Part of a small language model's weights: rotary positions.
Each number is 128 + 24 x the weight over its row's rms, rounded and kept within 0 to 255. Layers, rows and columns count from 0. Numbers have three digits each. The size before them is the row's rms in percent of the matrix's.

# layer 8 MLP up, 2688x448, rms 0.0515, rows 872-892, columns 0-223
100:112102160159131135099107118119135186139145090109119149146129118131112147111120130106127116135095118138152114121156126129119152114128135105134121156088127112146123121117123148136131147150075135130144099099105139125123116132115087086167122144131107127124141148126106102121132152166130136139124139141122109137132079112150106131106129134118103165131103159154137143146110110137144148139145095159072111109169097152121159106129138146157109124117130151183148119146112133144100165091140124087154141102139080100086139142108129134170124096144128107103149160115129186160106076138092132142140116095101104136101123109117098126138166166105166083118091136136159135104140114139070107113124
105:115121150137147128150130159099125138096147109131103131127089099129142145170107106128117147102114120128151126161111146160137139166130113114119157115090123139158108134165165192104133158131127108132135140123071100125134158155097098161122127159135183107142101121148093101074165168120150100119124151079154141131109124136106135173139129117113089137133164122135127120152136148122119118127129155139130087099090145096116170153153115136084132156124139104117133164109111151134083119121139105135122135147149097144135127147158148112109108134124154103201165129139147117132154092115094138101131161138157121136159124099131164136127104112156161147065151155132129116135126111094136137102120
105:153116112137077119090136089140110095136141143118134162133105157122125148134143125156135114140104130133134118119102121039125148196122091138112142150098114119078154126099101128116125125104117081156132147145097149099122142130120135131106133120155144151148126158136104125099128134137118131084167194145164093186139161125130153149152102114129143143169062105118118119096103113127104108106148107123089092166130184129127149152122161124108105104127105108114120101131127116139115090120155102151118103159138162134108174119122128142112153132153120075148128105133110113119087120140161119149100131161085105130132107137182104121111136147136168149113143140084132090153121097169140157097147
098:127101145126125152138114119148133150123131092155106118136132115157133157112115101146151152129147114126156092160144116136077146153114156161102136099139153113092113170133139178107134131153146067128112110093129099164113138105113100120161127150160148103145125116130128113125121123113130168170138130162131140187165081098113209146117131125166103136120081097093158128155101120122115151113172125130110110112109139130097152133158152103170158153145113139128148111120168111151099145138079181150123102173151129121144101147074171121148087128152151114137113101142148120124131109121133139117142127144138128122133121169139140131137169069163126135149115139126154096126159145103180160138137
099:122103136130114160170147102166121133150143113104099101164141109122112152171132143125125132124152126148128120134117141112116129120132101119122111085090113113136158092136147086088135161142109142118145110132122159139125118112146164121125116126112136112136120106114119122126093139158128126161150143105129092069148132149084087138106104129098164132077163165144114129091120056139166126124142142124091108139095106137144134117141116135117154168146121098104129100149136118109117147162081159118113140131161109140122096134108132133103151148120091159040107147151106122165130103116149173088131148155123097133116096094131107081117155148125129129105153116126122140147117167140133086121130
101:143119098159143135121148118081135137097172112066091133098108144151127114083168142107106129156161162121097140116125169133132170106100146124103131114109092093186121137150129155121107143105144141115123098080140146125102130104142106096131129175133152104143127132153087142101167128146113131134134121120118090148127098115145143104113129128152167087127124106101104117100116129141123140154117140093123111088167162131165104125093142067124111153119105155113125139135145143144144137135090104089137113107150163136086148102082129092096132116112097081124122164092135163124156124116117143141117098127158131189138081132179133100169165102126097149062135145139118158135109088100137111055126
105:148119124105124137115112115109137111143126161106105140153133124068104126151134150101105130205134111157135160110124120084122115141140141151133145134105127132092110105118111100167117086108156110097134165160132166139171142138151140139091102089139121092173130133095108146127143163080111109102108123146158127154156129112180151087133129132128115141181147120134147151109146160153097119109102145137163134102135118096172131153150131133089118131138164121172104144146131107115125136145087149151093093116158083125105134105150130122110147144139103142146125131155111115149117171091151119112125104098098122131133096125152049042118151102118130165134101100131118128113096118175131147151111
099:135129138104153139123125129139158127146153143125098153120139104094110113122131162171145093121123120111159135146122132127107123180115115099110123148167128100098135128148128131111133129154137116164125105154166122103139125147114115149128129114152154157125134160116096149096101105143135105110112146163096156113145120167179138138143148133101156091145158160157073127128082162104111131130104167112087166127087147115160150138093171131137130160122104115133163081066140130138121140132120132075110111129128122108119126139077135101125116149113130077145087074095141142141121147135104133123098114089072122188102142105135115088124162128109188103105106123166152121107156159137116142104129
101:159066133124156089174114132156140112149137125106153139124117121126181095143134146132124133166177135154164142108166118101128127080156095131142149170127134143138136122167100109122138065136153108077161158081094103148117172084158124129128126138140139086117131141126147098137137118111092159109107133129095133149074176155109157162153111158114078162127122111115127131118123122092119129091139152100129105111114114115120149101140116138121131111150108106176119145121105083137124121137167140141137131144158099153123148118148104180179075152077103123131127134165142105126085114114144112102066119109158073151134135153115137149080114085090121128079160118101118131096172160125128138145117
092:127147083132143132094123122138141071138162157176120079162101102129140162069116148107136147187141153109136183088137077122132101148123130136096143073096084127132143126145148156101125146124154090137123148130090175134127162141139131121142125121138145079114137099115143112141100109106119096124125124114095131107133086094137097105147090118133149142102132077185111092144137126160155103145086115135156108100133160107156195155131108099117144118196100121139062130138148089131112111161095140123105140157129103160072117123116142126152173102132096103131122086089112104151119170166102121117155170126142114102132124130137128111164171134094109129135108107168115149165147133129140129129107
097:139122099083145174134122112103060090166102142160165126122162129135137102136128151102103100148107116133152107119136151074141106195157107129118133142069112144160129103143119151147146131126158194083118083154152169158152109150148142098118088103162118089116110155135143141124121156100128160137145125146102101120122135092139121136149148154135109132140117155124128108156160120122123121131141126116105112126144128163167099096151136130148135131142106139138171143141131103106108147093131128081117131158091084167126102142175154095127151109096163134109148133131134091129128121101144129169099130151172139126113078138108122140092147117092126101127079133148123172139127127153156162091091
104:119141114086133168112101118134087097119111109158127099117074128121100154092112114116110090114093112112136109126123101113141139137138116133123111127152131124172113157132150144163118117134091136137124137110121122154127108120125144150083052154127141093105136147142068118125174127107157156090110138104086135146111171102141119171137160100147109143152109147176144127105126135164116126096153140116140113132078139182099160122164128093107127117111117166105113141119145118130143144134116125138141095104124133130145156107115150096166103135087135064132102133129146109092122108126121132135186144118145083100160102143146109133128118121136140112151141130152115134140133135135122137172203
097:093107141194167149146114141120149107073159163138133143159093112135117118106082142092143102142131126145164094150111105172147137139136158094146124131137169092124128145122114119149083138147152127151115171155166111161111128141131131121121168116132174154089133133113121100107116093133155122146102096134121105127169126131116114125110138169104124109084121105123105168142117112113101128152115100082156117146174097090136117097117144151149162127125136143172096176100167167133081137151105141141113174109176141111127035129148106141101138114150130139177160175104148110134126115116149139124150089133143156119142150144138160144136146140108148100154153129142133141108116130102113107104153
096:173114115155139100134138130171129135078090160152106111145087131115150137115134150118132128137159101094156146090139155127152120110096131114057154167154153137090126126148086116146111132106107116167146111138111103154130132121122109115122142127127143121138104153129178172108127130152116137170118130140156118136137155121151111087178166133128140127124118161121126143134115129112132119107106138112114130103171146135122130109125095102116161126063144111122083088098120103119186125120142138073115143154107139122118123079172121133094127139128127142082132129077144119139138121142128143126153161122124196120120142137206120129109114154154145167123098155152125164123142116143144140186106
110:104094059115129097119154096173145140163134105133125124132156123139148131145144156138139129100117164072143145088097125179138099112142120101080098091124126107110127096132106109095115124114142129069170179129146125140153095143135134151117149133137108191144154106153155183146142126106090111152110149154151135123116102122102107120106115130173145074121143152118108133142086109141122122099146158144117175118114146094131126143147137148140135134121126115163112094121168070111128133132152129106111157142131166133119123105104133102127152087129110125099130115096117093166168093134146137129163109126167130110142154116120115127147173136109165127091094137140123147148155199149157114100146
104:094150168119170136164154167118097138174159203124126104125160148158162124132129136123160134121165142139138179111089134102134102143119172118164153175150130094134148141144180095069105111129120133194153117119137146154119133110082140125153107134094156119130135142159098153127159140139119156125156132121150168098105120076117115202108088115120104096152127111153117116148149096125132113144129135132129155139152121115149137198191135134143160127090130139120140092161123175108134128133131098115124136094133114120145155151064167116146131166127126101097132116144156128125140165120118122104121103151170148149108133109157118118110142116126112142182092099121088130134114111129112148129119
092:091160104103122158140129128132137145109144160115114114123128132136133113110143135102125159117128091113098120135091163168101150082135086127089137151110128109109184132126114132117122110136143153165104140119105148150138148104129163157178099113179113155083133095090118153132104096171099139155121117114155091133103167149156129113101161132127139130166115114150170114125100147147133145147123115117143174110158109167141136128147137140089186079110146124164110125119185132143104095136133157113150113109106115129125160124151111151111127073054151110123138136123157100158192156135123161112120119168115118148110097132123090109152119129143146099144143112176099079074093105152149098093110
096:106135122138131144152146116096145099130079154081102104074112106151138118113151100131080109144114151100153168124123084160104124123151146149160087105101144113146162138126141135124114162134151147132144134134087122145133103145100110138146150124121181163137107118117168126045134152115143089123108101115150158105136156099087156148148156134098164119124146104114121126125116164123161134128158174133120121099149122103143134100091129174109117117143107103128101136128146110125126136169083155139172160146126142124178159134118094165120136110092143129126160130105142143127126100150117086115121108133161134139116089150138133109115124144126125194148109162172143120083146150129146109097145
105:159116153107121109141139054090141141124109122099098123170093134100093104127145113077162179126130117129104127131182108127097098112114088141104115155107093108072140103141108114104132090129134146147126123157125125130152131093132162142095102171107165155134105186085121151144108115144101099100107143133145081153161133087174131121091123123112155109104119100130117116102155159145167143124121142165127164110153116096148085070099146129104153116100155121187155155121136129156138126139147126075136138146134125110144109154137114157118097142105122167113174140152098145122155100134150124111125152125117142144184126119124158149162094152166127148084161090139086113111055122150089070115156
107:174088122150137143137110134124152101125104105133157162187121153125125094151125083109144129157131109170112106127182149118115152165067131133162108125107141128150118144088118102119070138082185109099159090095105168136131121090130149104144146145170131091104136141084102125121120107144142131112164089127167135143110109130142122116088117148138124177153115107149145110100155112133116173173152117144093098129138083145130155138119095129132143135104109154094116143129148118127102139134109164111145172085099139181176128129143079124158096136111113127112113122126123137124101124128152130141208122113129164152157169107097095180142121146139138111144143172131186099126151151182079139093135
109:107119144101117099118122098141138157080123084113068117149124098125116122145118134147114136145139140139155118078168108097157132115133104148094126158134113100121124070086077083116118098124125098148139151113139129124105160139178132097133122122118122115119121109133151104115126111127098134079155184150135128143088132052093105107135118148139110136164159110106148084162087164152122125118096146158145170160131164078168109124135127123150147111114124143152125122149111131111101140105139120134181112140111148150100123123120134164119097123115117136109128130143143103156115154118136142128127172164091142155086130127100129189126125115135110112103096118149125108120098151142155125154143
# layer 8 MLP down (transposed), 2688x448, rms 0.0461, rows 872-892, columns 0-223
098:120123132089157115125179145099155096092072154146071086141114106118092113138168112166164126139131130087110110119134169147147121091126155134146097121126127145115153107145156148110085084136146172086098158148125137120149149110123146062121133172133128114152119121122142130129143086097139145159141095103135141112124103154107125078164124131159146124089150135140091131154100166119128110145097163157185180125122092109117137124130100098139122140117114155138083105121161119169116125129157171109111110133092143171139129116119120115134139126110111137170101100163123086114114144136143130131120147070161144136197136098117118109103115146107153150123147160105157170141089124101164153137062
107:139107108134142110069093177147130151129137105136079091095142134143097124123154140099123179117145099136153105160095093079083158100103125083111141139175096146139138103160110127136113152108132106121142123153146157151102102152128101116152112142110095143080111158112121146137082066143120165155123134104119123152147142168154134113116085116106125133143125151133132171138120123131171149123100150099127128165109156159157121131120102173148139129130151119150168146101120142127112086157137186109154143107098145091111126100090142126099128111132123143131122104112145087137096118148140122135096138122110106123079112130151112113105134131115127122164140106114147126128123130106128158129143
109:112143141107103129117148110148065142127140141110109134140114161103105092115092111106097079102125168133128121128121129107133153087144108085134129168093128135118123106163159109164133133114070145120141119108195133139150146143139102107129138185081144118099113161161118129140155115131143113131132128120087110121113127097139132143101134107100137142098112160161141186151122166142143118092111118106078072126107147147154067171122143168138128138130176096137151111146112105147096139134120143135140119124106099150152141139158109129066136112132097151110183084148167150143132146104145093109110112119125132193154131110136155122140128128117095130156124101110172143150127140131129155126114
100:112108105152106118163158103145134122147143132097099137115132140154112117142112129100074072101133099119140150121137076141127138134133132128154123132203106117114147093160127155122142138139118142082104097143145132079145164093154125115121168138152148118121101084113111128120096207146124156125137134135115110119133132110142128147131123133132106132180162104096095088094143111122104159139130125091115145158183139086122124099144116122130163140072109153156088182115116123054108161132115127109108158129130147120120142100098174168158159096162127138131126184147127117129127112137135117146109136136131124120128138146140166180160092150131131112119115082110116120115112155176122119104147
098:117147088110140162107127126169101102128113154147143073130107173126129095131085137138091124101130107132144180097132135078168151141143109139143124099166122087124086178126162115169145130106119122115124133117167095080131155112150132155129111137138137119120152117141172102156145144132115117098176126099134155086123119113121094159146125159145095150075157122129132131168137120143117157124107119118142095079167120113154130133079117138103122126111143148141140155131140129118094112127101159137105133160162132125111105112132119142123163141119136114121135156126133137092140150134121146122103148156114144123184119140127120139129125136119081133095090125136128170174116139110135122150163
102:129158164154108132130109105101109115079088077087158118137137158155153096133115150115094140116159147133126147155134087116091109130148121113139139102155139154124122154132091126103106131119159123118135161124120114148108154149099104107135116150122127099150138159107112109153091138135146136102103133117160122149091127152146125113148108126149133167113141116152186149105124151104099163201135156152118120123143120146166189163162098122107127127127121151110115117142121166144130129128139166110169086153100119103146133123179122157132090144130120104094136155179143142140152125055131138161107123167156120156106189128116140146120119123115111095152128167125103141152145123121125161122115
104:115111132139122157149135129121107125166108097177125142137111146137108134144132113140121118122135150127147103143081091102131147148146191148118099179139096134150102143116081109112147123105103150110109142162081107055085142142155129108161104125097126164151161170149147101138117111159169113163149120157101059121120117161115080122121090132127107114113140120132142159138137098109142140133108133140154120127079107149107108146117128140145169117100178104117105158155122152139103091125149172155125158137122157132118153142121111113143101158120113138129149149122136199123125081113144128162133144128176135162128116140149093148097102149131114130144157123102097096143120179140121174104121
095:120172142085076083127125125107131156164133151142129154115081141100124124179120133160175119145137125093080112094125124176122126138125133148133118104126075138094149111131119133117111164158114173122136105152112119102117145150179114102125096132115169147158159153121132118123110175206117104102148159139132132163157135185128126115112149117151131168119158132113120122151139210156145134160148164133101105131084062141143114114103120131098133121187111150137157156146121133065179114139129179126104103142113116143120086123138125094159123129090142115123132068170107121134113125129075153146136106122146147115140183107130142147103132126107109146132139129154141131110123169174135097138128
098:140126143136125144118123112155141134090104128139089096131146123085194133103103125123078091098118088171111188130152095147127111146131134156140129117170101130144119166168142108099109182154146135162133126157105151137112112137156164095139109108108134116124138141187148136119153138141125117113125144161149102116146131143119142139091126136153120049116125122128120156162154137147120118117141156156107109137104130081121138132164138100181126148113132124170092121138116127109167111130135172131132085134144114136157116160146122134122136127166129162118110141130105127094141114115136148156133140141140063128148112147103129128121153170161116069158127142148147138135107138137136105143147
097:122108079104133133139154128132163164117076130113122131157159084120113129140128140120115085100126120116099077138125153151101146149139115121187118150148116147093149135131097136157120094122129131126114112168091106145177105138151095108116140132137101140096121076185165145136127081152119149128141132161126153125149088168133158135136121138174126164146157125128078117150147110150104155126177124087084166108135123104115122135128092119110100118122118094156137099140111124126106126116213124105127155121146133121118078120131169140138147123175132122168126132110164118140149099125126170133169135130117135142120151110117154114160137154150125158129085170164087087170109139109112143120119
100:099131161148140086127170144123158132100108099127158124101138127131151136154121116178170121188142121140120135124109149117129142105115084101151140116121134126127130125129085133136130122131124082180129157092119133130102157126118138128103142160150098151128164115123140128134084088146142099130091104098158137124170124167154139116115094127161182124156117105103058165101115109128096154138169135135124159121110135109153146122158085155129157134114172100125128135141118127193121143109118131115153143117125132158138112144107092158102105182116140116165112124130097155116102108143120123091159125130115149103111134093078117112122122134100163140154142148122146120128118168089095159121118
105:122126157140086155143189167101110121090095166086158140158148118165131148164114152112154153116162125086145151100053127134154111119120132157142107154139152156125153127121116122119137101143113151122157092134108102137146154123122160133123142119108136142120116115141161117185144161099120123160172104194134081125132109101137119112183097132124112134126124129119138152152118156113133155153133173162127149135174173126118138139112119144120103119117158119106141170150144136139143138121174132106149167131143139133166142110160152120157124118110078164092159108148139158152117069125132149112119138137098124184128122117152117130124090178099148128158145138124131135142102104097151137103147
096:121122141094085120141139124078106143115101136131145130178138119145135133131109121132142102114120133113144069134135124117122115083123099145128159113128093120161093115154143126120130142159096124167113117144137139155176069148101072157106126119127118093125095164128149193144120126099078119125116119120104113108178112127133108126124046144113151113137108160140163111153132116096102100169146144171151153116131151120157133150177098146082129099131106184137118110139109101115174130138128111087147110132105121121175136124109125141153136157117151111148078139135127157174096125157140142125111118135142100125117146123104087104104108100114162130120099149147139188104114099090134161169115
097:096139120114134143089099066140123128178191086163157137126145086125102147106133130096115119182130173145129091144134108102122094132129127096129116113116121127131148138139143139151167134156135140084131130118141134095104135080144150151140124083147109112111152119106088117142098111149128159108143142124090152106132089063142135183158134136136128182124101134143180120154179095113150134193153110093163126140156114170119124153137161149126109134129121135102116161163079147107090123098139155130149115076183134115110170162131091124149156116117116124130150134144103122153175121130143152144090158132156103137129147143146141143090122130140131102147114139111123138129164130122097102135131
110:125126162131131149128170143115109128116133121149129114158114138130182096111113128141125134121134119121082112108152127126175087149169136144129149138100164075106152141116109113156099119142068111122145100151101098108112138091143178167156121130125126160158111102163144108122118088127139110127130150176145132157137177094166096106087143128104102144167157150122120119148104105125102151109144138149147152099162151143107161120138100104180123148149137128130116127131125102167135104130115110132141078110123116134140074143106138135144153181106121167153144102152123133146065166155131103142071112155154118081116117125176123171090097131137143121150119079152107156158133129175121133157127
106:072145144158115087166142126138139116089118129109135137131118166121166133141149121124121120156107149109106125126145145143160121181116152126106088148118126107147112143163158098146106150130106116132144112116127131127118082119192127128138120127132131140117106140170161156105140129135154125147110113160120125148133108137173144131122122142143097126083122148138140145126144108217141147121122129097084152140117146139106127102124175136153125159092143137156096096137113109133165127137125128130107131131144117111107134148131180128172092151102116091087157129146121134105114114144103131157097138161148119168194129146187103157163112109131117132144124147123138129154135127138095144152159
094:109095169142134141146125151117119088118125095160138158122134121131152149117102108131131135135077112167132139138156114149110134134114124147139145115078104112132111185141116154125185188148133142092142161146158095117101135158142115092113119142116129130142125086152122137099115192035128065148146145144130128158123116132106142149135087170143140181101123156118127139122102147140120143130111110135108130120119124126135106137141112157131127158120124158112129131142091122095130123113119080137183149116144124130157143132120120146129127155122150126159166149087173136086144105096120121116158099103110158122124134143114148135128125119101178101091132126074161146139137113160076114116178
100:099121113097140145130157151136123089154154153089118128060170117124197092084126120181111067128115139098098090109124184147120131154140121123096151116089128153103171098116138143169116120103150184157088120134121134116167153153158167131164131150093107172177175134108157080130095086107120154139155144123130151109122124125108113102149090087136135112183104119175117137176145064159158140083126155170096149108157148097133094153149124122145117137142125070139126155125117123126134165110113127148115098106135187163108140153106124111147110141113091128121118111116115141139191129167162125140079142177096140104166157129114134105126109110111100102129098109112115124136103108105152162136130
104:137111137098093098143122133125095141086170149141135094084100092121154145115124146127100135117137153126131156117135153148134117150098126115162143141080156134149084127139169130095118165158122085133124143068086164116112109098096113138144110141160097113103092109147104116104113152110141163132101111155123176128163131124113141143135135146104130137130141132096154134189115102114130151140123149114142132173126120148140159109121136132145095147136105173113105163153157140095111119147127065130117113152132136135123150163067141118194108127140145102179133146145145109148122148106172188107128078095134103102148143172158133122106130148123153094152127117122160077146109135140163144192133
107:094144127142132121065129105101131118100175147170131091134099150144110111148119107123140169141098116170151136146116133170102119119104147125114117116172143105143107092097105151093108125125108118170110120148108161120144095146147109114118120162115145149121076141127182135116120140104097187129090103142149115146154110091124139112088096105098074157134154132130159124118092130134083143100137177148114135128115124127132162150139112121149127160117133131134125130153113168147158124137156115150131141139132098115160124092126083085111113102137137102145162130124111129123132097133138168099099073134102122121128085138143132117114107097169144090141160094118085111132110142099130130132151
110:100123119187126148105156161134108149110138161088122084117095102120139123141115145130083138095111131149099098176139076142121119083107132183121128127118121155125165132118120101111137115128140105139147084104167146143183137131153109163144144147099167124099099122105139145087170102115122080097121124111159127158132163119167091137116149080188126112115112124109128180091081113163134116101144103132145108111138152101118156097119142135147108104126149129153159140128126097151142072109158133101146121129118126111146113096178134096103111108111089087136136133130172124103120115119100158122167114107075163066093144097123092136112121157107142127109121153112123130096131107147126084126156
# layer 8 MLP gate, 2688x448, rms 0.0504, rows 873-893, columns 0-223
106:174100130116145105136153155130170163113154159123122143144176119117134096128143145112146152137104135121100136129162134138086117159090141126145125112111125111138119130149135169113070073120166134115128069152113143110132154086090120124115174091119081123091159129080132124125133113135088120114108124124149129098124078136147149126140141164150092068134169103178150147149143149106186136161137141124153116117086151137137150128165081138149068104170164162141150129129087133141131145094073152154152119122125138129126119100115151123141112161100079113133133148141155083089125130090129126149132150098151146153155160096090147127103154096133131140066170115110145097120127136132085124135142
104:077129146138149102129153124113185152121113123105164147085111137100090094129134126100135134108106163139096127125136094124146105152119117142172122096129099090107135109131136138154120098147093115090124135099149120157155126126111094130109094102139141081094148145150119113120121107141179112117130112161102130137101157144127098091138113123061102116152152147177110116121099084160122146133098144106105091147120134108097122165115156104120123129096149153113119149146153123133157130141137080127138150127110120068123115123175126137116140134120054182150145151101142118133123189146149123130132144115111117137141126141144129096105117101134149122126146127146102114110175153099155160147138
095:127155121129141135111105095141138120083111091126126174087138143117121132105062133122124129090143112119085184121160113107186151183132122084139084088149156132137100109122136144128143169155130132117091122137120133160139149149153118116128110136125113164110090108125139131119073147154170122103070164140146143119146146169124138125114181146089171096107134113124115134093084123136150165122182136102114163174162158117114130138147122106119171122078067133134142155082122171125160158179123152110127112123119107092163068128152170093103119121147100105127097147138150082133063140148127171145102084137134110147141134145127128145178096119148111111137140091125137155149140094156098144111115
105:092118101122106141133143149121139145118118108138104159173141178168163114121109102141088144138117150140115063145134135173085104104118090131060063118192072121116109137129121123129095080129156109159114135131095125120149155159114083141112136123142105147109133087146148117115087130158140116133145121102119102141146143130155159142072107145072116168164142121155154143132136131106130164107088115100140123138058134147133151100105101108113074132132134125138125148134147135158124104130136136107130116119146122147100144121162112097157146142099106145077162139136122124120139074164098175107109096135154139143166142115119126109123131076154182143120147145151148095120134097067101112149136
102:130159132093116149116155123121163150139139143103160116137132112151120185136107137136161153102148123098139132126099108141098089148097105189139152092104121143153096104135132130107129139088159127147130100107152097114110109130115144119118152120131142118102131133109150065130136104102123131088129071131112113126107115089134116134158137141153132153055096091152120124168136100133120151138145156100159143140133120161106183121129104122153161145150113143069146108110122195172125169159136112097139126133139146145117115159108126138130117140108125126133121099094154123176144135186135140128163134120147048134107139111120195174120125151072130112143169074107157108161128093118143156112133
103:111142124144128115149154136129113136133087100109141142117100150110172106096112087153119158176137074136135170157135142109163127129143149101179125091166154082098142120135173124100103130138152102163117150122127112162135132106151129126142121115078157181140098122138103126082164117168131087110156104145120161144135137166137102162137102120143107072113098107116112103142099114167140139122068106163165159140117163070116170102085185133126107131139153133139137123130111109142121162114099096129131100181152141098116125128155146133092084119132107155098133106119144151150120121124143135104102175090120152121151089153120087130102115114147141144152130116124162121149127167090135123122157
094:133154113147071125103130153145123175127134130118140152104125162136124152161098128145146127125153103137074111104124131104168127122091127116125122153103095106142179156152146131110145116114123107132144114141115162126100177141150126113158165074159145167111115143111097155121104116165136152117104116130143096120133111117125153154107101144103144145113171170137123132149118142158132173150111108154141145146113166128134129083120124135086150133181153151160132136143117136160119133131140146153097131141152121115109105106118106127092102091121138074116098080115103097137119128120125151127134065128135137140160120134121116069114163153095117135150123126192142141094093145151116143124152
097:147118142152151146134093146139168143116134175067172142091130165140089124136143117128199131092093154115119126172075131105115142113096090137114139125165132133121128144084164124105086102119132114109115138116130121167132117135114118084094130141139108108113137136120100129141102114164113162121133123095119088118132117110128124149104110108124136116102122156150134144086131081092128119123105131100166122124123149158126167086097133160084156151106076168137115132125124146132114113122102121131115090151168166132127110097100118160128118142146117083066154110098111168135138123190098160085116128080167117153130110128109152126145129137120136141098135123122164094116104107114133115085179
099:152142153180130150126159123129156117117130132102095121152087132101139157131108107105145159147124113125129137131149103130149123109154159090102149139141176140157144099155149154112111118117121097121108111120152098122089149134141112128117160155107109086184168128126137156089121131077102130205132095152136120150136100149151138148148150116132111129137114126170167151153126142141158158096115124137187093131129145179114126100093141152151158149078141142143163120119129137132120106097081129097101142134140149127100116118155121199088104110151138111153123151143126150135117113141124117138117127111091143166097137139114119154138134115118122125144115141137133127108127097117152106142109
097:138136148132096170122176104154146175139100144112091104095108170122105095100092142107108094128103141159118138117154120103141134127119151133124113118116148084115132091162174175097111143110122132104140092124074142150133128123127098143123145116129137151123131102109115133114125157119115129115160189142111169116099122118114125143148081117116118098145180134059109111156118153155115107142111137131137103138103117093137136116162147122139136081142122124100126153120094129132162168138149129159175121101117125145114165156168102116143136089143110087140131100168152109071152121118153139131101140115130117148108095136149081102134148100094116136152147152134090144109081111142126123159138
103:117138133104169153139111061112126091117139101126138157145125124136108124102150117142159171086132104118126121133131149096091108151107113132116089103131152115183078113114174135101083118108162124163129095100111136135125178109098120136140112136162103141127127168119127140129109130143127128134136124130104134199079110096098116160151128103124156117071135125141167131145151122132128137149154142170166111126105150122099158108116145112171137096119142175142133165137149181194140100153124096125114101125172143157136168167102079105126097088152121115125109100126136156094115094137133119155134139118145103118113154103125104138143119104157147118107144145145138148145122096143139154150142
096:084076146089107148158127112109164177106099157108153133143144105162138128105169130117138080134084129120123063172102065132134099105139128150120154116131151147159092119118161121115119151139110172133119141106106160129164121130130110114133106150130134102105120111140145193115137133131131110128114087150107127090176160175147115132116097125090115104130119082140119109149126127137088151193124149127154140141103128115119119131137157170108092139150118140110117118150157127158136175155110142154100137139117098089128117097121131159114133144094146092130140140133135138141105121141106084121139109145094120129153142107075148110132151120149138133114135102173123133134142095120131107147121
101:113098160127155130115157151129123112103111104159117144126120118122098116124100127115116111171155089139129142121107129127151133059126112163135165110131136124149140141121148089119090096114116136124117130138125175108155136168105162151124140094143096100135115146100109115133130109170091149103064134115100121126108144106149140101141103087145105142120139127102103158094131156171104131129099116153108065130088120125142118118144168113121148134197106092158131160113117163151147094135131150130105166179141123113107125140133105128140134136108119135188118125134176160123073155134110167095088124155127095187074131168111153140087158124143163111089119154134124113176076171140139152137145
108:096146162110106135114184127107179089109131132129151131136109123126102097100123072138162111109073157150099101131159108144126089123148107163137154106088094122074099114139143178106132116091115118140129138126128158124133161153170081149112127109168141130131111139151159131093151107121126103130129130159107137107065135155123122128126096126104130103159174124129160161139130133185125140132103113144148126138130188157074125084122135116127121139120104137131169160119144139171110161106124135106118141131073110094117100092123107135169143127169096148201183106161156130100142145158158111149103120154088126100143117132125174146108107125184143120155112086142165090112157122071134117144108
103:174161117117124102119116168142104108094143141090149156137138127090123147107169168140160118148106127148119147123106100150125129101112159143145124122144126090113137130122131093150109137103116091118107102154124085170148168123128117125106050114101194166134096096119153142163103094126117119110116098122135139135145057150087135139106133085120086144122163104158154140128141151137123161151089134097140144174150180141129125129099094155117122156142138130165120107138166159133166124115076163101146078111103149128126156114104104145133086090133161128135116128111111125134109094163123136136127162043161151119141144091127103103124097106126129143116137135125135120145126156095102143148101
102:164136122123093104129129152142134148087191137122159136095127127159133127138103144135129132166160066164145165120109117112151155131107138114104117121124114125125158126133158131120137096154146135128132160152121129154166179120159113116091127183150161109145130105120109146137142077152089087092117113121079150093138108148122120103132135132163127128086151131138165134113117119131147130143141129113144111111118122112149153129146086109072151141151127094150107128109118138147101152150070119145118142136140130151143158114128120100108135082147100141140138145166105124137139128162140103122117111116122132122168084095142164141129123119162137140096078113192132098111140143121133133114101
098:110182171139132123145115127125153156133106118127134123172094143101134121111150150138158149117139103131100132170114148138083147081136170114141105153159162116147107160159098127110122153113137058109129066142146118137108148128122112142126156151159111149110109092153116145107132132119158117143108144163145106133108145140125148158103117146132116159121118143143123118136089131111100189146129108160088099188143137089160146089167128137109136176079095176155129166132150091151137065142138115136103147081129111105148107123132067099121097104168171097112147122158062158148161114171102130132196140117128153109135144162115143149116092170126147111137174099094160088160108150114114120124151
103:138145122098091115123146120146098125150141085130128154175124076141145142097107126127121116105117120129138138109167106119135068138113145168137146148115076139117148154144088113162092099083100128072099112135143150085098159136135121119128166119118122138134195142094175098162071106163075116101106155162146128138159108140130177105135126105115149150102143119154107093160137106137156187165108139133128151136122119166117121159133143105114151113134128106126122096122172137143106168119129101104190124114150146149132115104130121125108086143129130127152146113176135140124083119147133120101112139157134115151148146141135108116159086140083145131131180088142094098159114112115150096053156
109:157156158127095129100129101114148129130086143140121126134170132113193097139162124146095156131138105099128117149128158110109122153099120114079169120127080139152089132146121165120139114151169120109131146129156166129139138150086091122101128124122116134076113155115115160131145120106157139109129109150138083146121085116124139149122139128123141101141097146139132146121140104146110152149144084109131087124117145148152131108146133108135167133112141175120091172111123142140117129123085174151151136140164178097132160150110113117183166118082105086102135204121153122104132109120109123127139169154128112138101107103153130113177142147139128142111132150111145139137117141119098116120150
106:097105132122098131154144125112165156162153143126103124094101139117129164087108100149106157115147140140117107180149091119146105108102112062136125079136094154099122092163132166095109109138130100107109117115168156125111111127155139162107119098123159113107120107097133106067140098117144138182140095161121136158112169152138083135109121114131143119120137135175141130098113153124116113123112123107106095108101141137100128112145144106136099100088117164132138167095131152153118087130152107084153139132140191094131148134094103082113096139123106163179174133122134144095142094146125144106149129140092145126137146118121102092122113144141142122120159135091139068151166116108101104137159
099:131141181121149154151070122155115118134135132181132101117106129153150155120150102094160107145130159106145162127159167106096126173100106092168139105147105150153176161182158147126124131132105164108112113102107125120116115123128139125141138101173143139124128087142146143086146117139130102127122145152113089173155109126138128134133127147104140106100144124159129169119135103113155140123105118170136166148125092123117112108130155108113127133117170182110116122132136137128143102106140110157141115133147103119103141139108159110113140098155145118140122135130121121080151093086099117152129116126176112128153136131141126112164140130105123145132128116128131150136122093094106105071102